{
  "n_layer": 11,
  "d_model": 160,
  "n_head": 10,
  "n_kv_head": 5,
  "head_dim": 32,
  "d_mlp": 320,
  "vocab_size": 1523,
  "activation": "squared_relu",
  "norm": "rmsnorm",
  "norm_place": "pre",
  "norm_eps": 1e-06,
  "positions": "rope",
  "rope_base": 10000.0,
  "rope_fraction": 0.5,
  "qk_norm": false,
  "attn_scale": 0.177,
  "bias": "all",
  "tie_embeddings": false,
  "parallel_block": false,
  "extras": ["local attention windows", "shifted keys", "capped logits"],
  "init": "uniform",
  "init_std_qkv": 0.0448,
  "init_std_o": 0.0,
  "init_std_up": 0.0448,
  "init_std_down": 0.0,
  "optimizer": "muon_variant",
  "lr": 0.00542,
  "lr_mult_o": 1.08,
  "beta1": 0.9,
  "lr_head": 0.00644,
  "grad_clip": 1.0,
  "warmup_steps": 200,
  "schedule": "wsd",
  "decay_fraction": 0.779,
  "decay_shape": "linear",
  "final_lr_fraction": 0.0,
  "batch_tokens": [16384, 32768, 49152],
  "seq_len": 512,
  "doc_mask": true,
  "train_tokens": 219700000,
  "steps": 7365,
  "dataset": "wikipedia_en"
}
Each number is 128 + 24 x the weight over its row's rms, rounded and kept within 0 to 255. Layers, rows and columns count from 0. Numbers have three digits each. The size before them is the row's rms in percent of the matrix's.

# q: layer 6 attention query, 320x160, rms 0.0722, rows 265-287,297-319, columns 0-79
# k: layer 6 attention key, 160x160, rms 0.0696, rows 137-159, columns 0-79
# v: layer 6 attention value, 160x160, rms 0.0823, rows 128-130, columns 0-79
# o: layer 6 attention output (transposed), 320x160, rms 0.0447, rows 256-257,288-289, columns 0-79
q265 051:162128121134151109121137151143132133100146149138148158130122168144116129153134141161132139140151119116156138133106097153149141110155124169104107113115127143109198109140074129155165117124126148112158049138160120132138138108142111143125069105
q297 064:138101107100142160122111108119121139135135142111144154115128137107130131160143170153093117136158097115132124141157136170135116090120130132131139126123155137102197102139063115167150078153166144129156103117142103123185147088137095154165154138
k137 043:123126149173132133122119082123141085117106134127121148132132107095125124083137130183154135113080132152106139144115095123090105125136125098165099153148154129118096123107120171127118159113159123090073147113124118146122115144145076136114136127
q266 055:110102138104134102111120124125163154131090094133078065091125131146121154149074128086077154174106117138121161131132126095100133139120141142093138085123138096197071126102119129135113133125125143156100164129136100116111128143138131130107136158
q298 065:141120128111117112145119103177134139108100100128104108122181107142171133135087092107088123144132106161138164092132115105086120121128111109096127124133145089148093164112164108125089144137096117145085168124147087130133139152144169108089163117
k138 059:113107109091125149116087135092148106090121096106110125144162152117161135146164115157113128133147150149129135130152141125129105113071121109111126111109101141144111113147091090138119170129154144134055091147142121165113090134176143122124152119
q267 050:164115144094115145119113160114108095117144137118145136134095138119082141119154157130145090062091109113122112145100132151138132154166133124109083147133121163105118107159116170110142121126101160159159148131122144097092133130117138140136149144
q299 069:157113149126138136119152161142189113115102174072136141097056145119132135117168161143131145101120115119136136133141124120157115175110114111113116154133113165137161127164130096139115117092141117167150152144168150102079132163102124146109136141
k139 093:143101125108182133119146132113141167168127180127118052112118130130142106123085112115094117152129147100107110146131112110123139098097131142121174098111097121151112126142144104117129115135127120117096094142150185163129102116148164131170132159
q268 101:085151134091112092133152146154089086171141166121113155173140120150147111120154136153130132162146151138115130113119129110146123170130125112172136112121106123078151160107160113131146107145156158130132140085116179125123123145101113130126110134
q300 095:113147139100097073124131179107091116165155143114145131174115108132139108131131127116147152146147160103144108104108147112110149128147118107165132096114105105098126167105143089131138117121145198113120139110084186128128132118119106154110076146
k140 103:128137117156110113136102111177112120139160130117168147140122081150120098132164095104134110137063123101114132089137151144124152129177088134135075132156169136103124126170111141108108127139094132145130126135090109092139124137093079109105096134
q269 109:115173123136114106115136095080136117141127159113149175065130170111087133117119128180127141136130085097092092176121170140120184144137097138141099121141141130127128115148086106139116141116128093108141121123142074148118128174119100157126156081
q301 102:134147114143120123127141061125124126169139102114122123086137123088109115143145111172126182148124097118149094168124175147146141119143149124105098129150124128131117146140107126185119110098132118093130120103133100096144128184112116128147163113
k141 098:106146134172090105124127109131115132126119067135158137134106137115122125136127174133109146119145123182160132124109130093151099137159100140111081150164116119171128112120101145164125160137110116126128101117115089105131124131160084158111136113
q270 105:106149128125105124122127167091132171107121108112123157075140158096134132155075123116147124114131112126113160138128142118119134177105113180117158112152105116143133151157110164085141134145131146127133121149112153165121160120126125091103134133
q302 092:121111166138104143126145177131123137107126155159130165075109153132158145141094128096152122122132179140079173133114094123136129139139081147115143086143137111088127129152157158077145153156080154173158093140113136144134147110090132095114134139
k142 097:071143162144121126146081145101114170132108080134120154122147183112123129172084155155127121109141112149146206162133147129140136165117110176085163124143131173118134148113114121107137090143087128164143134113112122111119142109117143142127132122
q271 111:119174140110133122136105134102095131153166149140083156081143135130116095155143102132085106119110117105135122128159121123125119136110156117147143152104160149124129122151102132048160097119118107123082139122113172109111101163119166106122153125
q303 104:119152122132132122124093106083083126139148151128072140082130131106113116132159130138094118110120158106131115122126114104123114134095177129157100115111130126125118112151105151053173091119129111114080131124147147143132101147144140117144146128
k143 102:117147140129100183135122140090130132140132123169129110116165149159168114126126145131144147122127148119132113141107127148127173098088109108084132120153122113126170118163149112171172147130149126151150163140108136126109134131149139137143160135
q272 146:144115132128118101155099115134123162150129104112137152168136145102118155123111105124101102147134077119113088122148068145132128118142158162122134192132126154158133138105097114110147129162096111131151096147159092106151135115069176091131130068
q304 092:146110142132097106175109110116127180175124101102118157148141135104102144128110140123105118146126083110103097092157053140141106098128177178153128183127147168163112140109130109117151138144079110130137121126148108109155140115074145095110131101
k144 137:153102145128118098150106117131126169148130108114131141158138148100115163129110116129108103147120066112110084126141071136134125115140159158125137190125131166159111145103101110112148133144092120134148100144153088106141145108067168088121139077
q273 147:120133126152131106128150139122065116171122146109133121168146113115128153131123108123134115144119114124134154101150112100120115142117124127164159120165135094172084171140125132103148095103112120153116127111079124095111120147123107112143119141
q305 086:120137123161099108107141144113091111147083141111161122132125119123120150123124105135144110136138131125144134102138099082144139172094130146157141123154123086130116203129125161125162083091103112177122121107102105103114135139119104112138134141
k145 131:127123121149124106126152124128052113146104141097138124162147106111144149127127108133130117131122122126135160102171119097122122140117124135160164121165134096185076181136125143101142093109113126147104140113096133113115113142142100104136122141
q274 145:160144124115125093111138137119143105155148136115110116147132141088117147160150154121100104114169110114110104135099127123135127122136080112134196125087105161117166105132150113120094129134140085149167128118121137130165135132141091110137143144
q306 097:148149113091131105109141134124158123134155148112122100157123142096116148168135137130098111137176113124129101176117114110128134120153093110113187119080095170098150106135134105106109121136148076128154145111135143159136131131147127107159178140
k146 132:154150122101117102113131136124142104147156134116116116148123154082111141158140150125085109121170110108111097151096125120125139122147087117132184120080109177108154105133140108119083131148145099133160138123122129141143123142142102100124148143
q275 150:122127150095117182091103152120122094098121055123128115147135128123158113163090096108113131140099094073146137087166077125120120135136107113160112120134171097148130130128151145135149177135107116134127109138129151115101146115171112121150143151
q307 085:136161132097091153079128184100101089111115035146136106127134139138169133138124107103117147142103099079128134100159105108129153117154102123136140115136137090130142135121125129152137143111092131172140094106126140124075142114165099109164118143
k147 134:130139142099103164083111174110116098111120048127124112139136143132161125169081090111117137145098082069144139103158091126117126138141111115159108119145181088152138133130135128156140175125107107151124118146125141120093145132169114125151149149
q276 149:132122155176129127082109120143155121125115127128117114166089131151127116123164166151117091082130150148149122161131098093106092155135138142123107095086074119136150139140066142088144105089138130124123107116115132087119173112138100121123141141
q308 091:145137142164122119089113105128131152135129116114116129155096150157124149145158149158111091079137152145155124160113092111110112145146136139142100096088081120148145146125055143095172129112121099132137114102090146071111162126139101116103139160
k148 141:126117153176112137093119101145151126117119120116118117160078119161116126132148153155116092074128155148148110155137115106115094158138131156133107091085096130127139151144068151076135121097128128109122108122108137086100163143124115121116159142
q277 151:136138127124113129139134135108145104174127116138147129157103142112145122132142103130049123138125153156121143178138151136138139150175126169134159145070135126150072149138123146119113153135138122145093073145124103137121123131128100122133143136
q309 085:175136101105102128112122162110136114129120146139135107156115137126172115129128116114095143138146159143102156154147143100174140131149133186120171122091131120112084137112121129137132144163146123116082105121129100152126144079126084136125100115
k149 124:147135127112111126128125148114146091178122119130152129163119144116154113132158119122060134119135159160121166168143150138130139142174129154128161153087123121158084130136109136136128156152147114153103080137127090135131131105133096118127136133
q278 148:147093116138135130153178145107164106140135083168118130136101150120164136082121124134157158129083145131125203149098113152142179150136164112166122167129088117062131133101152112151151117150123111138097130150094112131103145144107130115132149107
q310 089:153104104112114142113178137088172113132136069143102148133109130123183136120128128114159148143098145141131190161105125136140203145131137090165091155126118086099121136110143153170175117152123106129094125125129099130141137167112149109127133107
k150 124:152105104126125130151197120106163117120135066162102144116104137129165124086108099128145165132092142128126188157112125154142189152131155119171102163111108143064111149102144129141143120152113113115091123151103129155118120169119138115130156117
q279 145:096076130151106127179178108174130142127109147140186109097147134120123126077148136153093138136099121135123140117159154136125136136171146133112174148138137105134132149121146134149160157140096108132140119126110110147069165125121129135116144129
q311 092:112125131154117123189164090167128138111107159147172099101145148136128141095136158184112116141106121145130139116106129143113118128158146150103181118125147092152149150121130147118177158140101098120177110122109110144072186123095122114118146152
k151 135:105100151152117123181187115170134144126113153154179109099146151137116123076143138161084151130097118153108144110143165128120125147167126139118169145132132104123135152114137138135163157134090113124148117120115117151067167134106126145112148135
q280 151:142178151138141114153091136131157121143072131081150133134120117148119158147110146107142160108150109128152125158108176097135174142150072121085180137129088121126100150125121137121086141087099132147122127130115162158114154129122102111130126116
q312 087:142201149129121122145114106146139139126076125071140119141134122138119137150120141119143152095148112121158145133149177109125166132131072128073191144116094117153115126129102144133096129071086130179111131113110140149103135147114125115134131123
k152 135:136184145133139113148097136135147122135080124080151134127137120154126167162102137125136162115146115115136123153115193100139174144144087128076184136116097111125093159131113142109083137086108141145121124133116150156102140147124107099118131117
q281 148:165104163097098090130117135173109140080112122143086126163134126106148133114134120133081107101137097107136177092133164140128127151096107093121135094116137159100122098154148135112144124136115141159136157114166130105146133125088109148169147119
q313 085:164097170098102102132109138161108136100111105113086136145127141124129142122126117098090101096172079120117137103131158121093128152105094091120114092112124171094123117135115143127150128140118121151132155124167133108137113117107120145175151127
k153 133:152105167104102090137114123167110137083108127143091126170123139110137128112126116136078113118150095101135160111125163143125131148093101098112129099112132162099117098157152139123143125129121135144133162118162123101149121129091127147173157123
q282 154:106108085121124121101163109126088169135117128125141134178126128140166136163110131122138119124169186133095167113155166121115139106133155121124118174151116123104108136113111092114128131124113121137144151071121114085133120139135141148108093117
q314 095:083118081113131105089145121122100152123119121146161125173126112124140131154110120113120142126136161138102186111155157121103115105142171120110124161156124120091104121132109123112108130101129123132149150070114105075110121157134140136124121109
k154 142:086117080117121121098166113113094165126118129126147140168138122124154121169093116116138120121167174123094169116164160117125144109138163122121115158152129130099112140124108101095119144137123134139151152074118120095130109157140146151119104124
q283 149:130129164102151106143137148100125108137112133135139129165150116114109086119151118056091092136157128118106161161130151097101104126136094143154200159135143089130168111125153143158161115122128158142121145141144152117137151122149107156169151106
q315 087:126141163093172130142133153086093114140106111150087130146159119131135093093143126066121104114132128115110158152108129119111113073133087124159178147166152101140154104103153135159158128158119161122132157167165147118142144121154117158162150104
k155 130:129123166094160113142140159101128111136109119129120131172143112117128100106157123064099102123135129113101157160120154092096106116142095138161202161139139088119172120120154153163163118116119158130126150143157147113135148119136105168173149115
q284 149:109149136097140152124147132133098152137136164095145137165151085150148111109129116134134151103132127116128077117130152057174099138111105138145142138112135135162099133121110148134157088109154118134181119114151131097124163109132089136109112093
q316 093:121141147096135169112164132136133144125145148105120138156163097151162096116124089125142150120140127120126124108129147081212096143110109117134126129123116141152075128138110165118177087120132112147154131129148128084141128131135092140110131104
k156 137:106143124100125148134146106125102148125138157088130138166161076147150090106122092122123162108127125110131078127134145059181101131124104139137147128107130148161084128119099159128162098107152112121165113119160146112138147104157092131118118091
q285 157:134112145138171120149139154098108091142113123141135149096114101178185080093114124146134092122126112134135132100108126098119139121103118159133147142127177125132177120111116156154091117136119110158151109126142108140088127137121113115133100072
q317 088:114129133136155119175116179096085101131112093154155158115138116152163091099121125123132073106130137149152129090113117087096141143123126179134136125134156100139157124128125147142104118128124109141125144117149100140070127129146123097149113078
k157 141:134118153123173129159124166089096093131112119139141152094111109168178076084112132139131090122128110136140121101108134099124138129109115164126152135124166128125159126111130161150091115135105122153155124126144113149089126136121109129141100070
q286 147:142165086120144144155109120138073130146120065135119049134118138129147125166114089132124134126108146112117143112095124084092105114146107116110118160088141171111126139096145092135105156108158132117098145149084075088115120102089155183124092148
q318 087:141159090144133161146105125130082126173142076117130064116109150133156132153114106110152151121118149121107157079112108093107105098092109115114123158099139149122133142122132106159105116107156110103085141123110083101123148092082140167120096145
k158 130:145149088116149156159114114143069115141122062118109051123121130130146117163116102114137138110124140094126153111107114078101101108142109130108119157084135166113126145109151115124100156112162145098099154163095090097122126083094144171139104148
q287 152:129098095149102136109057172129122137134105137124097145119103141101118178158139116108118084142140087145103143139152123163111138161129152098163120139130131170145166142148149154151098140130094142127144102177152173099114121108141136121112149147
q319 085:099108105132087119100061146157110130117122163148087136125117132091121136151114109094130064132158113162099152136137115169129139146145136109141116119140136172118149147141145160128121119139096138093135125164155160109109136121138121097120142139
k159 136:113100084144094133114069144129107134121112128126079147108115131103124181157138118113120089135151098163116156151157117167104135148131147096152120137132136182151162151151149156149096135126095128110146097171147162108123124116157129115112156162
v128 122:129082103130126135082134111144139168122132162120150148137131146148107154140102116110147074159136133106091127112173102089149141163152155139129173122123174146116119138092114094130161131117124111108122146105135092121123083117124129136097133137
o256 121:098136142141128111161094137107124100141128122128162089131116089164135122136100150162166181152165155150129130149116134160110125115082111147130121159108131144129116131150113117102124137134119124135141101134169133154160147143094093122148181143
o288 104:116163113106095135132152109120102112118113094140175090120105108213102134136159109154134123151133132164140130143151099101130111101124151126138113104092114131112118135155113094091131111148161102135129158148165167156117129126079086085124178127
v129 122:124173123120121149127129071112173137088136129090112181118097130159146146152143138112135125145137117089155179130123148120132145123135100064072127127145172122122147128123135133141110134097128109133132100136164143111149136127136157138182073151
o257 118:147145113166094139073102142116076127096108103139146148131113145139076111132109095160112160134119080160135101105126131190148154104125133146109127123127115161143101120128116123119167129125135108079120144162137087152092127131117145120140128112
o289 102:138113136114128079124127112123084151145133106107125171129112141129116114097117135074149160143095132141108134177130115160156156099117127135115141108141087097144116110098121117098165175128123096050127107158113130115086109121133118132130091109
v130 122:134144117128157183084136128095153140133108123151128155165164102123149117126145160160109080105117171127121143115123118129087174140106149118124117174114125141158114137133126108132154142083115117120132100103107117119136160120167163108131139119